Each number is 128 + 32 x the weight over its row's rms, rounded and kept within 0 to 255. Layers, rows and columns count from 0. The size above them is the row's rms in percent of the matrix's.

# layer 13 attention query, 160x160, rms 0.228, rows 0-31, columns 80-119
size [ 82  82  68  84  90  57  99 111 111 108 107 120 110 108 104 140  99  88 101  99  98 112  98  94  96  96  93  82 109 120 113 109]
[[153 111 123 176 124  69 160 108 153 170 132 164 156 153  79 140 170 145 116 150 122 144  95 129  87 121 136 175  87 116  82 151 111  95 111 117 105 152 121 153]
 [144 106  99  96  98 128 127  89 134 134 165 109  84  71 127 182  68 122 140 137 147  80 124 117 165 153  96 152 110 143 146 117 140 117 122 110 161  99 133 180]
 [139  80  93 120  98 170  99 153 126 121 132 117  99 147  92 195 119 105  98 152 129 130 111 138  95 131 207 101 142 149 124 126 166 142 143 107 194 110 169 116]
 [ 79 164  96  82 110 119 148 152 135  54  49 135 146 167 115  99 172  87 118 142 103 142 153 189 130 135 142 172 189 157  71  95 136 126 133 138  86 123 111 184]
 [158 134 125 111 131 102  89 136 130 159 157 126 116 154 145 137 129 123 158 169 165 157 188  98 160 134 112 184 114 140 127 123  91 146  92 180 168 125 128  90]
 [143 123 139 133  93 154 149  87  98  99 116 111 130 165 105 113 129 140 124 102 121 121 133 151  81 169 151  94 170 133 159 149 171 118 128 112  96 173  94 182]
 [ 94 111 118 140 124 140  92 100  84 152 144 215 107 143 160 160 116 109 100 159  91 161 184  85  97 125 110 178 128 142 131 140 117  99 182 170 174  91 207 119]
 [154 136 174 182  54  81 130 139  74 123 112 160 110  81 158 113 148 151 113 107 165  68 155 196 142 127 193 165 160 157 144 153 110 163 139 187 154 119 146 100]
 [122 130 135 163 140  52 182 133 144 202  94 148 138 141 100 106 116  85 129 169 158 152 118 173 138 152 107 122 121 162 116 130  78 116 170 158 150 112 108 100]
 [160 144 107 143 146 103 197 140 130 136 144 119  71  90 129  95  76  97 102  94 111  78 135 169 101 113 103 156 165 178  91  95  93 131 106 118 155  68 139 125]
 [129  97 160 147 175 161 101 152 162 124  88 131 124  51 155 143  79 130 124 105 109 133 153 185 106 146  93 161 142 146 144 131  49 123  89  95 130 103 128 141]
 [128 183 156 154 143 147 153 112 118 155 137 148 153 111  94 101 143 114 204 138  84 134 139 130  95  90 174  68 130  75 136 175 124 120  86 138 121 150  98 111]
 [132 183  82 113  63 100 120 152 152  88 112 149 115  95 169 184 147 140 101 106 110 112 160 165 165 115  57 148 146 117 189 160 175 109 165  99 160 127 131 132]
 [121 143 185  95 134 108  81 169  91 148 126 118 124 164 135 169 107 130 143  68 155 133 139  96 116 133 151  84  98 170 103  96  60 137 124 105 150 120 132  72]
 [169 151 116  92 105  74 133 174 123 122 110 122 140 144 132 113 166  70 143 117 127 135 185  62 142 113 176 232  91 116 150 105 103 141 151  55 157 196  99 154]
 [111 139 134 123  83 129 105 112 121 136 125 129  96 133 160 143 237  80 143 185 138  72 136 174  73 168 204  75  74 102 111  80 133 154  89 129 134 125 150 121]
 [113 147 145 153 168 119 184 188 128 114 199 177  63 112 129 114  88 153 173  98  73 112 106 114 108  97  89 146 163 180 184 104  75 131 160  91 104 115 185 110]
 [115  88 107  94 138  56 135 158  82 147 112 125 157 110 180 113  95 133 103 176  90 155 112 150  87 131  99  87 134  88 105 137 146 125 150 143 134 110 170  71]
 [139 144 120 117 172 166 180  98 101 135 124  68 156 130 128  82 161 136 145 119 104  87 138 165 129 137 176 128 132 155 115  96 129 118 138 181 197 193 128 186]
 [129 150 107 116 146  80 130 120 172 180 148 136 126 122  97 174 125 146  56 175 164 137 120 124 181 145 143 148  95 171 141 116 146 112  94 141 160  58 104 126]
 [152  76  92 123 113 119 182  70 137 182 108 163  92 119 111 118 138 130 154  88  93 181  97 101 110 138 100 120 163 126 121 148 164 154 106 136 153  64  96 224]
 [166 171 169 131 110 124 164  39 156 142 133 115 133 185 140 106 167 202 160 179 135 168 107  63  94 151 166 140 192 125 165 125  82 129 121 170  84 119 122 140]
 [158 132 117 127 137 169 171 127 194 114 116 108 119 156 116 140 153 177 132 190 143 191 134  44 129 161 121 122 182  66  66 130 167 153 151 126 202 157 119 119]
 [139 167 105 153  74  91 125 119  95 101 112  97 100 188 110 101 159 183 190 165 108 141 152 167 190 159  97 122 184 160 150 152 108  95 161 157 106  79 130 121]
 [140  93 134 162  94 162  81 147  82 173 115 112 143 109 152 117 138 128 119 160 116 131 139 116  64 117 139 177 123 181 124 158 122  99 118 172 170 118 144 159]
 [197 117 110 182 159 120 149 157 160 122 153 129 142  76 102 182  84 164 140 133 120 110  67 160 103 125 133  86  98 165 134 129 173 121  94  85 156 131 140 134]
 [ 86 113 105 100 124 108 107  92 130 167 117 111 135 120 122  59 126 106 151 151 134 128 122 121 119 162 209 187 131  75  85  99 172 103 147  96 154 167 100 197]
 [106  98 163 164 133  70 117 160 112  78 159 104  78 114 175 104 187 148 141 139 135 178 166 104 144 152  95 124 176 104  87 154 111 114 123 112 129 205  99 116]
 [127 110 113 126 118 153  97 120 165  82 118 136 105 151 127 214  73  94 107 122 192 115 119  68 134 108  58 174 109 124 135 165 128  99 147  99 127 142 108 141]
 [130 183 162 127 181 157 100 123 153 135 134 126 135 180 115 125 164 177 168 104 127 131 146 141  79 102 208 110 143 166 129 107  68 148 102 163 101 174 130 109]
 [ 96 156 187 143 110  93 108 161  53 161 144 160 157 160 105 110 140 109 134 140  92  55 167 130 107  64 123 100 100 151 186 102  94 177 102 117 148 104 134  84]
 [132 141 162 144 140 144 108 150 128 138 211 102 180 121 158 183 134 167 196 159  82 131 113 102 138  85 123 102 111  81  96 163 109 148 104 120 151 103 186 169]]
# layer 13 attention key, 160x160, rms 0.222, rows 0-31, columns 80-119
size [ 86  92  56  90  68 104 103 109 113  96 117 105 107 118 104 112 114 100 113 107 100 104 101 110 114 102 105 104 119 113  99 103]
[[162 208 153  89  93 104 105 156 150 106 136  42 106  80 144 145 162 160 118 137  97 145 137  93 114 106 106 105 105 132 150 142 159 159 147 148 152 125 102 186]
 [129 206 144 138 102  77  56 148 110 127  77 154 177 107 104 155 107 205 130 143 131 199 189 145 146 123  91 118 133 149 124 148 123 121 134 119 103 144 140  92]
 [152 140  87 152 112 117 109 104 165 166 117 127 136  70  34 115 126 111 186 108  71 124 126 103 189 134  99 129 104 120 142 156 105 166  81  73 152  88 137 129]
 [130 105 127 118  80 145 165 146 130 181 118 131  95 167 109 156 132 123 118 167 129 147 128 132 152 101  92 144 173  79 199  86 117 125  81 117 155  88 150 121]
 [131 167 157  86 129 153 148 118 148  84 141 186 157 118 117  90  72 129 122  90 120  64  77 130 110 136  81 148 167  85 116 146  77 133 151 157 153 183  75 129]
 [ 69  92 137  87 165 107 151 187 147 162 112 113 114 183 119 168 101 158 120 135 108 128 173 127  84 142 138 115 183 103  92 142 155  56 127 146  98 131 112 145]
 [ 55 131 112 184 134 122 114 103 133 131 138 130 171 156 164 158 122  87 138 132  73 135 147  72 137 101 112 126 116  53 131 213 144 124 133  76 167  96 162  90]
 [139 146 152  98  97 118 148 127 105 119 135 162 118 134  89 140 207 190 134 197 136  80 146 178 131 119 149  94 114 126 100 174 128 125 181 179 142 131 127  78]
 [150 138 103 137 119 111 103 160 146 158 108 180 116 171 171  93 198 116 138 143 151 158 116  89 151 126 156 129 102 158 124  98  79 131 153 155 162 142 141 140]
 [ 80 149  79  78 181  81 143 135  67 154 169 120 102 168 114 104 197 145 111 124  90 120 149 125 153 101 153 110  74 170 105 100 129 115 116 167 128 139 171 101]
 [124 166 208  58 155 149 156 131 147 111 147 125  81  72 136 145 124 158 124 140 147  80  75 109 138  95 136 132 174 112 107 147 112 137 137 138 142 161 116 109]
 [148 143 194 173 158 175 146 150 160 144 158 134  53 139 113 171 125 138  97 152 142  95 114 158  72 100 144 110 137  85 173  55 138 124  91 167 112  63  82 135]
 [106 132 154 178 144  98 110 101  95 179 156 162 127 156 124 112 141 102  48  90 120 110 160 162 139 148  95  84  79 179 164  90 167 146 103 145 191 145  93 134]
 [108 121 121 142 124 113  81 149 127 112 113 137  56 126 117  86 193 173 159  96 114 193 140 115 130 151 123 190 103 150 187 129  59  80 158 108 114  93 143 125]
 [151 149 114 136 114 128 153 103 137  93 135  66  54 135 112 101 123 112 116  87 122  76  77  96 150 117 152 175  98  55 102 147 131 132 114 101 175 146 104 132]
 [103 123 128 108 121  91 141 102 113 168 115 153  92 147 109 148 184 109 134 146 123 133 150 187 122 138  96  92 101 111  95 143 138 154 140 125 109 105 147 101]
 [150 196 175 142 134 124 114 136 196 135 110 114 121 149 157 149 140 148 169 117 125 109 129 123 128 102 148  90 147 141  64 114 147 107 149 105 172 178 154  67]
 [119 119 157 138 147  85 113 197 139 149 114 114 143 145  86  89 189 103 105 140 114 154 127 136 211 107 161 192 129  88  97 155 124 129 146 139 113 128 128  92]
 [146  74 161 127 158 198 136  86 108 167 124  55 119 123  72 152 145 175 105 161 122  90 143 152 137 124 160  99 146 118 120 131 168  93 115 170 123 121 121 200]
 [ 65 104 117 117 134 130  81 102 214  67 114 162 107 118 174 115 143 186  76 108  84 151 125 113 139  86 122 108  99 126  95  97 170 100  99 164 104 100 138  96]
 [147  82  98 146  89 103 140 120 145 156 104 128 123 110 124 120 128 135 135 130 104 146 110  84 101 137 127 171 156 113  92  81 110  68 141  73 127 124 118 160]
 [121 115 148 124 141  88 149 100 163 131 136  59 141 135 173  76 148 117  58 153 153 162  93  57 110 163 144 166 162  93 155 111 131 142 178  82 135 114 140 165]
 [100 134 152  95 142 128 144  65 138 139 128  95  98 128 100 143 133 130 124 130 193 124 155  91 108 154 157 129 149 115  31  82 149 183 111 141 145 137 118 153]
 [164 172 141  81 112  61 159  88 162 131 126 154  69 176  90 116 176 160 109 109 110 154 134  78 175 148  96 127 114  83  90  78  80 166 153 131 176 206  89 108]
 [160 155 156 109  80 146 178 177 153 186  78 127 144  87  75 154 137 107  85 173 100 147 154  76 115 136 123 139 122 155 133 148 155 125 174 109 151 176 166 126]
 [ 82 161 138 132 144 144 153 149 125 173 157 109 159 116  98 166  93 133 104  97 170 105 109 141  64  84 118 137 110 152 168 139 170 147 113 148 136  50 161 155]
 [118 160 151 120 162 139 177  89 114 124  86 106 186  89 102 130 112 123 100 241 136 129 149  99 131 137 191 115 148 138  30 147 161  97 140 128 164 156 140 190]
 [104 134 101  87 139 152 142 135 111  44  39 112 177 120 133 102 150 106 121 120 113 185 162 136 149 111 112 166 151  94 139 156 101 154 155 109 146 172  97 129]
 [111 163 113 126 150  93 103 120 110  84 152 120  99 155 112 135  66 161 168 128 126 142 214 113 158 145 131  94 136 167 141 101  57 136 177 139 158  86 113 145]
 [171 158 104 152 146 103 112 129 116 170 196 119  93 128 122 141 122 138 152 124 155 104 131 120 108 159 140 148  96 103  58 150 122 112 108 150 126 133 175  93]
 [135 170 180 174 151 135  78 157 110 133 127 196 120 193 155  95 128  97 132 169 133 156 165 106 113  85 120  65  69 102 190 172 111 182 115  92 158  85 114  88]
 [112 145 145 132 108 145  85 134 140 163 137  58  95 104 123 138 161  83 129  89 127 160  99 138 118 128 184 155  89 119 133 103 163 161 112 124 138  97 119  31]]
# layer 13 attention value, 160x160, rms 0.248, rows 0-5, columns 80-119
size [ 99  93  95 102 104 105]
[[ 97 121  86 106 138 156  90 182 125 107 113 129 154 139 149  98 137 129 128  81 141 163 110  91 137 145 148  91 122 170 141 158 124  97 146  99 116 172  69  95]
 [101 184 138  87 151 119 150 113 101 154 115 154 123 107 159 107 128 134 115 181 131  96 138 211  95 153 184 121 109 177 134 153 143 105 143 134  80 120  83 181]
 [114 185 133 148 146  71 128 145  82 141 102  68  89  98  75 120 113 158 128 117 134 118 134 155 157 132 148 126 115  84 128 161 147 164 144 148 140  97 128 138]
 [135 127 183 133 102 127 103 181 128  81 163 162 123 120 108 147 108  89 118 127 136 136 103 108 127  98 120  73 106 125 121 100 131 135 105 103 106  77  33 120]
 [148 112 194 141 114 127 154 183  78 140 180  96 151 130  97 132 126 127 175 117  41 160 148 154  86 141 152 167 136 106 176 104 106 110  93 193  97 101  96 147]
 [137 152 145  99 117 159 135 108 114 121 110 158 149 146 124 138  94 137 134 144 131 185 120 171 102 186 103 121 103 152 133 131  94 117 179 135 177 100 183 156]]
# layer 13 attention output (transposed), 160x160, rms 49.4, rows 0-5, columns 80-119
size [104  85  94  93 102 104]
[[144 141  81 127 108  92 112 113 151 139 124 138  92 132 115 144 131  64 131 136 131 130 102 124  94 141 123  30 151  86  96  82 155 139 119 179 101 102 176 173]
 [160  74 138 110 111 159 131 128 164  88 110 138  95 132 112 152 111 113 153 119 139 172  88  84 148 137 117 121  94 119  45 126 162  70 133 119 206 146 116 139]
 [164  96  84 166 145 166 129 175 104 149 157 125 113  87 169 120 120 118  96 116 114 176 114 122  96 150  84 138 184  88  81 131 177 105 191  97 130 164 133 152]
 [149 118 113 139 190 108 130  75 104 123  81 148 136 128 108 118 150 146 142 118 147 129 161 120 115 172 119 148 166 185 114 144 167  88 167 182  84 142 183 142]
 [149 110  74 137 161 106  86 123 118 140 108 176 132  89 131 117 147 145 124  95 136  91 101  66 119 135 152 113  28 130 164 115  66 197 195 120 106 157 112  87]
 [148 161 136 149 173 145 116 140 142 136 151 196 106  66  80 110  86 152  99 109  98 140 126  77 110  79 193 139 182  95 103 148 140 159 134 127  69 120 157 102]]